{"rope_fraction": 0.5, "bias": "none", "init_std_up": 0.0469, "optimizer": "adamw"}
Each number is 128 + 24 x the weight over its row's rms, rounded and kept within 0 to 255. Layers, rows and columns count from 0. The size above them is the row's rms in percent of the matrix's.

# layer 8 MLP down (transposed), 512x128, rms 0.166, rows 164-216, columns 0-63
size [111  41 123  36  32  64 110 123  90  43 127  33  56 126 124 112 121 134  36  51 131  37  94 106 113 119  61 118  32 121 110  39 130 118  45  32 118 124 121 146 135 130 114 106 108  36 112 120 109 111 109 107 129]
[[144 110 140 129 151 150 156 151  85  87 113 157 112 157 131 150  82 114 153 143  99 112 142 141 115 102 140 166 148 141 154 134 112 101 132 127 133 104 128 122 130 116 125 116  95 110 176 121 121 108 133 148 117 161 106 112 115  92 119 139  97 134 129 126]
 [ 82 114 139 146 157 119 127 171  86 143 127 120 114 135 142 135 113 153 149 104 177 148 112 113 141 132 156 104 129 154 111 138 130 136 155  88 111 155 145  96 147 147 125 113 131 103 160 123  78 125 114 147 139 126 144 134 114 132 147 125 128 119 136 143]
 [138 112 133 134 133 129 154 110 131 130 157 157 115 107  98 140 112 128 159 160 102  97 117 159 121 141 163 146 110 141 120 116 101 105 169  91  97 143  44 137 132 109  93 109 113 157 130  99 152 106 127  69 113 129 124 128 131 107  94 171 114 158  91 134]
 [147 136 117 105 141 106  99 128 143 111 161 123 146 112 188 162 178 120 111  87 111 104 113 129  97 107 141  99 111 144 133 107 134 119 149 135 119 115 123 112  90 153 138 113 142 128 102 129 127 161 111 111  93 136 111 142 201 123 139 133 151 124 124 119]
 [155 136 144 119 135 100  99 147 146  99 128 109 130 137 144 120 103 168 139 115 167 114 139 112 120 173 157 116 140 111 179 144 114 127  89 115 121 114 121 125 130 112 121  62 146 125 122 158  95 144 110 127 137 131  83 127 161  99 154 122 130 113 149 135]
 [156 121 182  88 109 167 165 128 127 139 161 129 141 116 103 115 144 119 123 107 132 152 149 159 121 148 122  99 101 103 132 141 123  88 114 126 142 140 141  63 126  68  96 118 102 150 111 136 118 136  93 143 107 160 122 109 100 149 143 101  77 124 136 109]
 [132 169  91 147 122 133  86 140 123 122 182 153 107 136  94 141 116 154 142 128 128 140  90 111 105 134 116 144 153 163 117 137 149  90 128 120 139 131 127 101  96 130 147 103 149  95 121  96 129 126 162 156 137 119 141 103  97 104 126 121 105 117  91  84]
 [134 120 143 133 128 123 110 124 127 138 105 131  77 136 146 103 106 142 104 150 137 175 117 161 129 158 120 155 102  90  98 146 115 102 165 120 150 124  82 107 130 127 144 134  91  80 128 152 129 120 135 154 121 137 141 168 146 116  80  92 150 171 113  89]
 [124 159 104 111  64 120  80 125 184  88 132 169 105 160 136 116  90 128 140 126  80  93 103 154 124 135 127 109 130 140 113 153 104 100 136 155 114  98 117 113 103 135 139 126 146 101 131 103 127 148 130 134 165 130 136 137 151 121 140 149 122 123 120 103]
 [182 128 141 146 133  95 163 134 125 135 160 118 135 165 147  99 168 116 114 121 132 131 130  87  69 149 138 127 111 109 151  71 104  96 123 124 112 123 170 116 127 131 133 104 106  90  86 118 125 165  99 126 115 132 123 111 138 128 115  69 114 114 126 147]
 [101  94 160 148 109 143 132 113  95 132 124 133  85 157 104 170 142 130  81 153 146 131  98  84 153 130 143 132 133 143 103 157  98 141 126  77 146  85 131 109 100 125 130 121 108 157 143 103 110  79 115 162  98 120 131 141  84 116 150 115  97 166 137 140]
 [120 106 109  85 118 112 153 152 124 165 121 144 119 130 124 107 158  94 107  55 101  55 143 181 137 129 129 125  92 114  88 121 139 110 141 159 146 116 129 118 145 111 105 145 148 142  82 153 144 105 124  88  98 122 119 139 174  99 130 108 150 111  93 112]
 [121 109 119 106 120 117 100 126 133 125 118 132 163 113 122 145 144 139 132 129 157 168 106 133  90 139  98 107 164 137 147 146 131 129 113 159  90 125 128 120 115 118 106 115  84 116 145 122 112 128 164 144 157  79 114  74 112 117 125  95 129 149 130 154]
 [106 138 127 127 151 163 143  79 142 137 146 114 109 120 189 135 110 141 129 137 142 135 125 136  62 136 141 128 154 135 135 106 111 117 123 101  69 159 127 155 108  94 154  99 106 165 108 111 142  83 132 112 129 124 189 190 115 107  95  75  58 115 158 128]
 [132  73 131 133 157 159 110 125 117 134 107 153 129 137  86 114 144 162 118 148 101 134 138 117 121 106 145  79 153 157  86 117 130 113  72 122 137 154  64  86 132 131 118 139 139 141 155 114 166  40 112  88 154 134 149 115 122 147 149 124 145 115 163 143]
 [123 151 142 135 131 158 147 103 114  93 180  90 132 134 158 135 120 134 132 152 123 107 121 123 142 110 152 147 112 136 134 132 109 127 123 145 102 157 166 124 122 111 105 117 133 125 108 138 143 113 110 117 120 112  96 154 124 143 126 112 128 137 101 152]
 [152  93  98 147 131  99 159  90 149 164 151 170 120 134 131 147 143 166 118 144 116 156 111 117  35 119 128 148 152 104 167 135 106 122 102 118 131 149 139 134 155 116 103 119  99 133 110 137 111 126 137  96 145  93 151 119 122  99  97 149 113 143 126 164]
 [135 127 120  97 142 143 124 119 139 136 105 189 109 135 143 106 109 104 127 127 138 162 158 123 135 123  90 126 131 146 139  94  89 134 162 173 112  91 128 143 169 133 153 176 122 116 167 110 132 127 167 110 163 101 150 160 138 156 120 140 180 137 109 128]
 [134 102 139 117 110  83 145  64 143 140 137 136 116 163 115 133 119  99 145 148 113 112 104 133 131 110 107 105  99 101  84 127  96 108 108 134 102 123 128  95 127 117  80 132 132 126 129 144 122 155 120 129 141 101  95 122  98 152 123 134 131 110 150 171]
 [171 117 185 125 144 107 160 130  81 121 145 138  99 115 136  93 138 125 117 145 122 106 113 129 125 131 144 164 165  70 113 139 110 100  89 108 120  95 150 123 121 110 134  86 120 139 112 121 121  91 162 148 119 134 115  97 135 149 137  34 115 130 153 127]
 [120  76 100 131 141 141 128 159 135 151 156 104 140 128 152 166 132 146 137 122 153 115 141  52 102 104 151 141 175 107 159 134 115 133 149 122 151 122 101 176 104  88  95 110 136 128 134 140 121 138 133 145 156 157 163 118 131  96 126  75 123 163  98 133]
 [135 103 134 149 137 117 145 153 112 130 136 128 151 158 125 129 114 117 112 154 144 112 154 126 136 140 154 142 166 134 107 131 141  83  88 133 143 102 169 115 137 108 141  85  89 107 111 125 183 119 115 132 116 120 190 127 111 148 159 129  75 125 102 179]
 [121 112 118 154 133 108 145 145 141 133 114 114 113 112  87 116 118  98 112 162 148 147 129 130 153 133 117 181 110 179 143  77 152 152 109 147  97  79 115  99 115 134 108 107 149 140 153 158 139 125 193 147  98 141 189 106 132 149 125  99 137 121 109 136]
 [146 141 157 152 128 105 125 122 171 115 144 175  98 115 170 169  96 127 118 126 124 114 157 152 112 136  99 127 113 161 131 124 146 156 153 168 115 111 157  48 126 143 145  92 125 129  94 166 123 154 125 121 127 102  91 105 121 116 111 109 128 123 127 141]
 [ 97 170 104 124 136 124 117 120 162 125 181 159 139 119 146 123 139 113 134 119 119 126  95 120  82 134 101 130 142 145 151 161 133 114 117  73 120 119 159 127  88  81 154 113 121  99  95 120 154 144  93 100 118 107 105 157 132 117 136  93 130 102 172 140]
 [120 143 137 122  92 125 112 130 117 116 134 142 122 105 134 150 137 135 145 178 131 144 113 143  97 157 107 182 100  82 157 121 130 141  81 139 128 140 114 150 132 111 110 155 120 127 111 151 169 131 126  90 126  97 132 125 118 128 160 130 122 156 151 107]
 [106 107 137 131 146 131 135 138  71 120 156 110 124  97 116 142 123 191 129 111 135 126 129 105 166 145 171 141 123 100 140 126 156 106  98 107 154 112 107 110 158  69 149 117 136 121 105  94 105 173 104 155 144 139  99 148 172 152 134 105 156 125 139 127]
 [130 130 127 100 138 136 121 119  89 121 130 135 107 122 161 162 108 120 116 140 121 113 138 112 121 149 186 122 178 135 122 100  99 132  75 104 163 153 147 126 112 143 121 119 125 117  92 156 146 144 105  94 131 114 137 166 163 106 103 139 141 150 166 186]
 [136 148 115 131 131 131 122 165 125 134  72 140 102  94 131 111 155  87  91 110 126 202 118 152 131 105 115 116 148 131  92 143 137 136 132 133 121 160 130 114 140 111 101 119 123 167 162 148 175 135 135 150 132 126 113 103  71 114  94 155 148 143 118 163]
 [184  98 143 132 122 103 128  88 121 170 149 124 123 124 105 151 149 108 112 128 121 126  82 164 131 124 128  95 104 125 133 129  91 131 143  91 111 125 126 142 168 117 103 140 165 130 154 129 152 104 147  91 124 115 150 128 119 145 138  91 142  74  88 108]
 [123 166 123 175 115 112 117 113 112 134 118 133 112 131 123 123  71 106 116 157 110 111 126 177 181 135  93 101 143 130 128 134 105  91 145 168  85 147 139 145  72 164 111 136 126 147 133 131 156 125 143 122 143 172 123 104 127 139  75 113 129 154 150 173]
 [141 130  93 118 118 114 162  98  93 128 119 125 134 186 115  99 134 127 129 146 140 150 127 115 197  88 114  99 126 131 125 148 135 158 145 131 112 125 122 145  82 116 160 130 159 123 154 130 122 150 105  96 126 136 155 125 111  91 151 132 183 145 105 188]
 [113 107 161 129 146 108 125 117 136 136 111 119 146 143 108 130 100 147 156 129 151 119  83 123 134 127 134 157 167 166 158 131 122 136 116 161 138 121 156  93 124 135 140 127 177  58 115 151 101 120 143 170 127 116 116  96  80 118 136 131  99 108 118 186]
 [121 129 135 120 113 148 142 145 102 120 110 137 143 125 137 121 129 134 118 115 162 179 139 131 125 129 121 147 104 134 164 131 115 180 154 123  60  81 145 125 144 131 117 116 121 141 161 108 134 127 122 130 131  99  94 106 154 147 143 144 125 141 182 117]
 [163 130 162 115 117 136 136 120 134 100 103 150 133 157 122 117 128 114 177 146 127 150 134 119 154 140 170 131 124  83 116 122 113  89  88 117  77 155 133 152 158  86  77 159 175  97  95 118 115 135 112 104 139 126 115  90 101 125 111 106 112 101 130 156]
 [114 132 108  98 143 125 120 149 112 111 135  98 146 121 163 120 138 135 125 151 167 141  73 146 137 147 118 138 110  45 136 104  95 154 143 116 123 103 101 149 132 171 129 135 144 109 107 154 131 142 202 155 127 125 176 171  99 140 145  97 150 171 112 192]
 [175 151 156  38 132 143 120 109 114 148 121 173 139 128 117 125  86 137 148 117 111 106 170 133  86 158 137 146  95 158 173 174 141 117 152 119 106 164 109 122 125 125 141 121 121 105 134 147 154  99  94 123 113 126  90 147 132 161 136 121 152 199 130 107]
 [125 123 122 136 135 126 136 168 118 146  91 149 101 109 146  76 103 137 158 131 122 136 127 130 164 152 111 104 113 183 105 154 138 165 102 115 113 102 149 104 130 116 135  89 102 142 119 120  97 107 170 139 134 116  90 138 136 142 149 126 139  97 160 196]
 [161 162 131 115  97 159 118  94 125 110 134 131 126 182  93 147 103 108  91  78 157  94 117 146 170 128 161 111 137 120 123 139 117  75 163 107 132 119  96 138 106 164 105 181 122 114 168  90 125 106 129 106 133 153 137 151 114 105 126 138 117 143 154  96]
 [148 133 113 143 134 107 155 134 102 159 106 138 103 124  93 159 172 197 151 135 107 120 128 110  96 140 102 125 113 152 134 135 127 117 118 125 120  72 119 172 132 156 146 110 145 106 162 105 109 112 165 126 110 161 113 128 162 158 140 181 121 118 128 132]
 [126  94 132 140 157 130 151 130 118 141 116 147 155  91 138 128  84 156 125 142 143  89 124 140  81 140 125 123 162 116 148 152 158 127 104 162 104 127 170 152 144  95 134 128 141  96 159 161 111 114 145 141 131 130 147  99 129 121  87 143 101 116 114 127]
 [129 135 149 117 144 132 143 123  97 104 135 127 128  87 136 146  99 157 164 125 161 122  99 133 128 122 137  77 127 116 159 130 197 138 129 110 108 140 159 156 103 150 170 143 167 144 108 121  92 114 146 127 137  84 123 152 116 124 159 121 130 140  95 128]
 [161 119 138 156  96  82 136 136  98 123 116 146 135 167 131 131 115 114 106 140  93 127 191 137 161 116 121  74 115 117 111 144 128 120 120  75 113 141 122 134 119 155 119 156 182 119 153 104 123  65 126 114 144 161 108 142 113 119 119 176 118 121 131 141]
 [107 127 105 127  95 129 130 106 149 155 142 161 141 147 125 116 119  83 146 128 135 197 106 105 125 121 139  94 130 123 132 136 111  62 128 142 135 116 148 132  78  93  85 130 104  77  57 147 139  84 157 139 160 121 160 137 122 144  97 118  95 118 164 123]
 [132 134 110 124 145 126 117  98 133 151 106 157 125 125 150 154 126 146  97 151 169 136 165 147 130 112 156  82 108 110 153 140 141  81  85 158 168 131 167  81 160 162  91 105 196 143 162 113 145 139 125 120 182 121 110 131 119 146 154 130 105 132 109 157]
 [118  68  92 187 170 139 126 121 123 105 135 132 144 129 172 134 181 115 141 142 133 136 143 130 109  87  88 154 114 119 119 161 108 115 115 132 106 130 156 134 126 113 145 151  77 134 132 121 120 141 134 139 156 116 147 114 122 133  72 126 127 149 118 161]
 [117 110 129 113 160 118 131 134 140 170  85 156 110 183 140 101 119 138 123 170 131 108 113 116  93  77 149 107  82 127 138 134 145 102 151 136 142 103 119 117 119 150 133 143 104 125 141  67 112 150 170 142  90 123 158 164 100 139 106 125  90 152 134 125]
 [122 144 163 155 143 143 124 104 126 155 127 143 146 132 118 172 132 105 111 169  95 140 138 134  84 135 127 151 156  81  86 151 126  97 155 130 122 136 104 135 116 155 125 110 160 136 161  35 146  87 154  98 121 105 110 128 118 167 126 107 139 133 115 111]
 [131 146 128 133 111 133 110 126 131 112 136 148 111 145 159 137 100 163 138 125  84  93 157 118 111 127 165  99 142 126 117 139  79 157 113 160  77 143 117 155 117  77 144 131 145 112 150 115 155 128 107 175  97 112 126 154 160  45 122 136 150 131 126 124]
 [127 179 153 118 142 152 133 115 118 126 180 103 170 113 168 156  97 150 105 129 153 122 126  95 132 114 142  95 104 185 153 178 149  93 106 162 121 128 153 118 113 109 121  77 133 160 124 123 164 112 137 139 148 119 112 141 132 132 125 170 114 141 108 154]
 [149 132 113 125  99 127 139 160 130 137 139 119 101 147 174 155 104  92  91 147 122 126 143 125 113 121  99 134 129 117 113 144  96 122  85 136 105 160  90 113 148  93  80 164 131 113  98 136  95 149 112 116 143 146 167 104 121 117  82 137 108 132 200 131]
 [139 141 145 102 148 129 115 151 118 168 134 129  91 117 130 136 144 130 133 114 146 110 142 145   7 136 121 135 137 109 132 111 112 113  78 125 127 104 118  70 118 120 101 113 163 142 106 149 111 124 159 137 119 101 133 139 134 174 163  89 141 122 165 122]
 [138 141 126 166 127  93 138 132 114 125 132 105 117 148 166 113 120 141 151 169 119 117 100 108  87 128 123 164 146 136 109 142 131 117 112 175 132 116 108 134 146 167  91  83  91 107 120 113 119 143 173 156 124 115 158 114 150 150 146  98 148 144 112 137]]
# layer 8 MLP up, 512x128, rms 0.179, rows 165-216, columns 0-63
size [ 33 125  36  42  60 108 125  94  48 127  46  50 130 136 104 134 125  51  48 128  46 101 109 119 108  62 117  34 122 103  40 125 119  41  39 107 119 110 140 138 129 114 109 108  46 113 131 104 111 117  95 116]
[[202 161 120 135 122  89  90 147 135 116 138 109 122 119 116 199 130 123 121 119 137 152 109 109 144 139 147  96  99 133 115 119 122 139 166 135 164 166 148 122 138 148 105 146 140 179 133 143 154 159 108 167 103 113 147 132 172 148 139 132 165 110  89 128]
 [126 147 135 138 100  90 105 175 146 107 160 131 134 131 126 162 120 104 175 133 135 134 127 142 160 107 134 141 126 149 141 125 126 152 144 135 162 155 120 146 132 119  82 123 137 120 116 143 186 148 108 139 123  84 120 129 116  95 126 161 143 124 132 105]
 [165 156 117 185 118 100 122 139 112 110 128 131 132 130 106 152 138 147 130 148 136 155  79 108 158 144 151  93 113 143 143 134 125 116 164 153 124 148 147 132 118 146 122 139 168 152 156 128 116 139 135 189 122 121 134 125 131 106 125 133 141  93 122 113]
 [117 145  91 135 106  87 121 145 118 117  75 111 139  99  98 148 134 151 122 109 119 199 109 120 142 160 165 118  95 131 132  83 133 122 133 138 157 170 191 150 136 173 115 132 135 126 128 119 134 141 135 142 105 109 123 152 128 147 130 173 137 118 137 102]
 [158 165 116 155 138  92 130 125 121 110  75 162  87  98 117 128 129 125 174 111 100 169 117 134 144 151 152  89 113 103 146 109 134 135 165 173 156 147 145 136 137 145 148 166 137 142 130 162 155 125 104 157  83 120  90 125 143 132 136 131 156  77 125 136]
 [143 121  95 110 136 152 149 116 113  77 121  60 107  95 139 116 178 126 116 166 136 116 130  67 143 174 158 142 121 107 161 143 101 177 118 144 126 130 143 101 112 108 153 109 116 140  95 144 146 127 153 126 127 143 135 102 145 141 148 138 151 131 123 122]
 [136 118  77 140 150 114 148 105 149 117 131 125 105 122 139 116 153 122 104 128 137 153 131 116 160 145 129 112 160 124  76 135 130 146 115 159 135 181 119 107 153 146 127 118 129  97  87 187  99 120 121 162  59 125 144 159 141 150 107 133 161 132 137 124]
 [109 114 129 130 129 132 122 156 106  82  83 101 114 138 150 146 186 110 151 103  89 148 153 111 107 153 146 143 116 126 121 130 133 144 137 113 148 177 138 117 168 178 139 121 118 158 114 104 111 114  61 144 143 148  87 132 129 140 167 156 145 137  90 136]
 [160 174 114 165 112  76 100 142 112 135 106  82 116 117 102 138 152 129 144  85 115 122  92 103 155 193 155 136 105 121 115  95 167 141 143 136 140 162 113 138 112 145 135 159 148 124 106 133 132 166 103 142 130 132 149 141 150 129 128 132 159  66  95  97]
 [116 133 152 119 102 133 127  99 144 111  50 114 153 159 133 171 157 112 136  79 145 143 135 115 180 121 131 147 111 103 140 114  81 137 133 159 143 124 121 168 132 136 133 133 126 145  86 150 133 163 122  83 118 145 162  96 134 130 154 144 134 141 160 150]
 [128 140  79 154 133  87  99 116 139 111  97 112 121 151 109 134 142 141 108 108 157 168 109 128 144 136 132  99 142  95 115  93 149 158 160 153 130 150 144 132 120 131 134 119 138 135 118 140 124 118 151 173 104 135 163 154 149 110 128 129 150  93 116 125]
 [164 177  95 151 100  86 112 132 138 117 136 100 152 121  94 158 144 121 109  98 141 156 129 114 167 113 134 114 122  90 117 100 111 149 134 169 150 132 167 107 118 142 142 143 149 123 121 162 142 157 133 146 103 131 129 132 152 140 144 156 132 111 111 125]
 [114 128 100 153 149 119 126 137 143 103 120  97 139 127 147 114 115 133 136 144 137 139  98 144 130 116 150  97 137 139 132 100 147 116 129 135 179 107  93 166  92 160 176 127 104 172 120 160 102 124  88 172 153 110 133 162 136 154 124 125 120 107 137 126]
 [129 166 120 134 165 104 110  99 118 128 121 140 123 147 155 142 123 127 109 129 125 160 118 141 160 111 120  89 151  71 178 153 110 129 124 155 124 121 126 126 133 149 142 116 191 112 123 123 131 190 125 147 106  87 138 135 164 129 152 140 170  97 130 112]
 [133 153 125 134  75  98  98 122  97 147 143  89 136 104  83 127 116 151 178 167  84 145 134 110 122 159 136 134 135  89 142 133  98 133 200 145 120 119 152 138 101 133 120 154  99 119 141 148 110 173 140 138 123 121 111 115 133 176 124 123 138  84 174 131]
 [139 144 154 133  94 128 142  95 109 121 123 117 115 106 150 156 155 129 114 139 109  91 103 140 123 104 114 139 132  83 188  84 110 171 108 134 153 114 136 168 136 119 159 115 170 140 137 211 145 145 129 126 121 120 108 171 115 115 143 147 172 134  88 141]
 [113 129 145 106  87 113 156  95 140 120 136 130  93 129 126 141 109 162  94 125 154 113 134 144 179 135 122 109 116 136 141 138 144  89 114 142 102 120 161 128 152  94 119 130 110 103 160 105 128 150  90  98 126 119 158 176 142 115 148 111  79 107 129 169]
 [171 173  81 168 102 101 131 155 122  60 114  87 129 114 119 143 126 144 104 107 116 146 137 130 149 137 151 102 124 109 127 120 139 165 141 137 129 133 147 131 119 125 130 135 143 138 119 121 145 132  98 155 135 133 107 125 147 121 146 148 138 106 101 108]
 [125 161 117 147 112  71 124 145 158  94 123 101 142 100 106 131 157 118 139 104 120 111 122 100 150 141 159 111 100 127 139 119 108 132 157 160 159 159 131 130 124 178 124 148 128 104  81 151 136 148 114 134  80 114 115 116 158 139 122 131 143 118 124 145]
 [113 154 107 114 129 135 118 152 143 142 120 113 169 130 117 144 107 152 122 112 141 157 146 137 124 109 141  78  89 111 144 129 158 152 138 119 119 143 138 136 127 115 164 180 122 169 118 116 126 113 101 146 110 134 108 105 171 190 114 129 111  78 138 133]
 [139 170 115 161 112 120 116 135 155 124 119 131 145  93  85 136 134 141 150 134 114 159  98  99 139 139 132  50  89 111 146 111 128 142 154 172 159 131 131 110 118 142 122 163 174 125 125 169 136 135 118 133 144 107 109 134 164 126 151 131 149  87  98 101]
 [123 158 129 137  75 113 113 145 133 136  93 169  85 157 124 110 129 129 107 117 120 110 106  85 109  89 144 128 134 127 120 114 121 160 119 141 154 171 136 145 164 200 123 148 118 131 136 138 146 117 131 125 148 146 156 107 167  77 156 131 106 121 139  71]
 [131 126 125 152 103  94 117 147  91 143 160  75 103 143 131 144 146 128 148  95  96 188 127 112 120  91 115  56 150 150 107 140 143 135 173 130  97  86  93 140 128 161 126 117 123 103 100 129 130 131 128 129 119 101 191 108 144 118 134 138 121 136 160 152]
 [112 128 160 126 108 134 102 126 103 113 108 139 140  87  71 125 141 115 125 113 165 160 109 131 120 128 158  65 104 128 144 127 137 163 129 144 182 162 123 140 136 164 156 109 124 151 102 163 113 133 105 100 129 120 154 152 136 124 163 171 131 137 150 160]
 [173 119 137 105 111 165 136 147 106 103 137 146 101 152  93 152 108 104 108  29 142 127 103 134 120 151 154 126  82 161 152 138 168 107 116 144 166 107 128 139 127 138 175 110 139 145 131 144 144 148 121 115 144 134 138 114 138  83 117 134 126 138 132 122]
 [152 141 128 143 120  95 108 150 121 101 127 130 147 137  89 149 145 116 140 119 143 154 140 118 141 162 132 131 116 104 129 114 110 115 202 165 136 135 159 147 131 125 115 163 133 108 121 130 110 153 123 188  59 131 131 123 147 111 156 137 134  87 123 125]
 [113 133 136 120 108 129 140 110 135 111  97  85 162 105  85 169 167 114 111  68 130 131 121 134 128 136 108 138 105 158 118 143 142 123 177 131 107 146 125 153 101 106 112 140 147 147 131  76 110 137 144 127 120 165 127 103 130 158 157 135 100 122 141 109]
 [163 127 101 145 118  95 101 127 131 125  89 129 111 155 102 147 126 116 125 117 139 159 119 115 145 149 145 104 160 121 105 106 143 143 152 165 153 143 159 122 132 133 124 135 153 161  76 144 163 162 146 168  80 115 119 135 158 118 143 102 143  96 138 152]
 [133 134 106 149  75 125  94 138 157  65 120  98  98 156 122 110 104 108 162 139 112 103 112 105 179 150 174 125 109 109 124 142 102 123 125 143 155 124 121 114  68 185 120 138 180 128 114 178 127 124 126 126 101 141 140 141 112 122 158 173 169 124 153 107]
 [130 109 133 110 141  69 136 131 127 136 140 121 100  99  99 104 161 146 111 119 122 132  74 110 143 169 129 133 170 139 151 104 120 167  99 141 157 135 142 127 107 173 135  97 126 135  98 125 112 140  85 145 100 128 125 152 133 161  97 104 115 114  91 134]
 [133 143 118 145 121  86 138 133 107 107  69  60 113 122 105 130 130 155 127 107 147 148  85 127 147 134 133 111 123 111 114 110 136 142 148 189 135 144 134 132 124 140 108 170 145 121 114 150 103 135 117 158 120 115 123 146 156 101 164 116 134  95 122 138]
 [131 123 118 138  94 117  92 137 139  86  98 115 148  98 103 177 155 122 106 142 158 100 124 158 118 125 111 127 106 128 132 116 150 144 149 129 114 120 149 179 146 107 119 163 126 151 154 111 169 173 138 165 112 107 101 148 113 168 107 108 164  93 100  98]
 [ 85 141 192 154 116 139 132 143 119 137 143 134 150 134 126 114 184 154 132  62 145 150 100  96 134 119 129  90 124 140 153  93 157 164 142 130 133 110 142 107 155 182 121 118 113 127 124 107 144 143 120 166 101 122 127 111 158 109 151 135 124 136 115 119]
 [125 171  87 176 137  98 136 138 115  84 108 175 132 127 101 163 130 122 148 126 146 145  75  92 138 150 144 131 119 120 123 113 113 148 193 158 162 152 139 195 108 144 127 137 157 138 142 156 117 168  90 173 109 119 133 148 135 115 111 150 127 100 119 108]
 [143 157 113 170  91 120 136 110 121  85 112 152 113 114  85 166 137 110 131 140 146 188 122  95 147 137 148 102 128 106 123 101 170 126 123 129 128 164 116 130 118 153 139 161 164 128 122 156 128 172  93 167 141 114 139 133 141 156 143 133 140 101 112  87]
 [128 148 106 117 103 103  88 136 124 127 168 145 132 137 112 123 135 176 125 136 156 183 137 135 112 121 144  90 127 148 123 134  84 126 141 144 126 123 126 149 141 132 175 168 133 119  69 148 112 141 120 142 155 144 154 116 136 115 143 116 162 123 139  88]
 [142 126 156 117 160 126 161 146 131 133 152 116 150 107 153 121 103 122 122 134 143 134 104 118 128 103 178 100 110 125 189  64 114 101 152 138 146 104 117 143 116 134 147 138 127  98 144 149 139 123 115 145 123  81 136 131 123 114 167 118 134 124 154 151]
 [102 163 104 126 110  94 142 113  97  96 157 100 159 128 101 129 173 158 134 118 137 105 148  88 150 138 170 124 139 149 159 151 178 163 122 138 191 153 137 148 106 172 129 113 116 138 137 112 119 118 127 155  71 104  88 109 131 142 130 134 130 146 144 127]
 [126 126 155 134 126 139 138 148 128  71 130 147  88 148 109 177 159 115 119  80 158 106 118 135 186 147 110  52 102 132 121  95 173 119 142 199 166 123 146 133 120 125 137 130 161  72  97 162 124 131 113 123  89 116 111 123 147  94 117 137 123 140 145 135]
 [121 122 157 173  86 126  93 138  96 101 105 104 104 108 135 154 138 102 106 108 152 107 135 155 125 136 114 111 105  99 148 102 131 137 182 124 127 158 131 140 160 176 103 136 114 161 120 151 156 157 123 152  96 107 130 116 131  98 144 177 140 152 108 107]
 [150 136 176 145 117 118 108 106 118  90 103 131 110 107 118 146 149 125 103 124  98  97 120 122 139 119 123 121 121  85 179  83 164 137 116 136 139 105 121 155 136 101 113 102 147 108  87 125 179 134 124 141  97 107 122 171 138 106  93 120 177 121 117 151]
 [ 61 163 107 126 130 142 102 123 144  74 143 114 145 100 119 155 116 138 103 124 130 147 118 124 126 131 110 129 101 137 141 136 137 117 119 124 148 159 165 172 161 115 163 142 153 152 130 155 101 134 103 189 119  77  85 116 123 113 140 158 144 110 116 102]
 [125 113 161 150 139 151 125 151 134 134 149  88 109 101 146 182 168 159 122 136 152 133 141 147 136 174 115 138  96  79 164  68 157 160 144 149 156 126 134 116 139 137 170 128 149 132 161 163 122 125 130 152  94 140  83 162 121 138 183 139 149 138  93 111]
 [104 113 114 127  87 135 107 100  93 112 140 119 106 121 138 141 132 154 155 108 122 137 127  81 162 115 152 106 167 101 116 146 157 119 166 144  90 137 146  64  88 167 126 111 122 128 123 140 105 143 132 116 143 113 172 103 131 154 144 168 127  99 120 150]
 [131 150 115 156  72  91 117 122 115 117 122 120 128 141 116 150 157 120 124  65 124 141 134  80 197 111 144 122 127 118 127 120 125 132 171 148 116 164 176 122 122 130 114 145 145 138  93 137 143 158 133 139 132 123 137 124 142 103 131 139 136  83 100 130]
 [129 127 128 187 113 126 127 108  77 103  75 141 115 107 149 103 170 152 132  86 108 138 166 139 125 117 151 110  92 108 123 128 138 150 128 133  99 141 148  96 155 104 117 138 174 107 125 138 150 105 122 142 123 123 136 101 184  96 169 116 154 110 114 148]
 [144 122 103 156 128 132 124 102  82 127 113 141 152  99 107 143 109 144 103 149  96 119 116 125 139 118 146  85 150 143  81 124 140 109 135 139 151 109 111 102 110 126 159 143 186 139 144  98 142 135 120 148 129 122 114 135 116 143 150 102 176 136 103 103]
 [123 131 130 112 138 122 114 135 139 170  62 132 137 136 150  91 146 120 138 117  94 192 113  56 143 160 111  97  97 127 116 158 130 163 114 153 137 114 123 139 144 132  97 124 139 148 101 116 109 124 126 180 134 147 151 109 121 140 161 162 113 110 114 138]
 [133 153  99 146 138 109 151 117 131 131 112 126 174 133  61  94 135 143 156 145  95 162  90 107 138 167 170 137 120 109 140 147 110  95 141 142 146 147 126 144 116 139 128 162 115 125 136 132 107 140 139 110 109  95  97  99 153 148 104 149 141  53 158 151]
 [133 147 153 144 120  96 104 138 147 115 135  84 171  74 109 117 126 137 103 124 150 107  92  92 112 155 136 113 108  98 139 106  83 122 143 115 140 101 131 117  88 112  90 127 108 156 134 155 113 130 135 148 118 125 104 113 188 150 102 108 153 104 143 148]
 [106 139 140 117 126  69 128 144 120 135 128  93 133 112 142 138 127 118 142  74 117 157 135 112 110 119 123 127 157 135  96 129 144 112 176 124 168 151 123 128 121 142 107 135 143 181  97 128 164 165 151 168 157  89 150 137 130  87 144 151 110 141 133 129]
 [129 146 136 148  91  89 101 113 138  65 130 112 154 101 128 117 121 123 134 141 132 155 126 129 124 120 113 122 107  95 140  87 142 133 165 128 127 140 152 113 154 129 109 108 112 121 162 125 145 168 146 145 115 126  92 148 164 128 134 123 141 140 117 137]]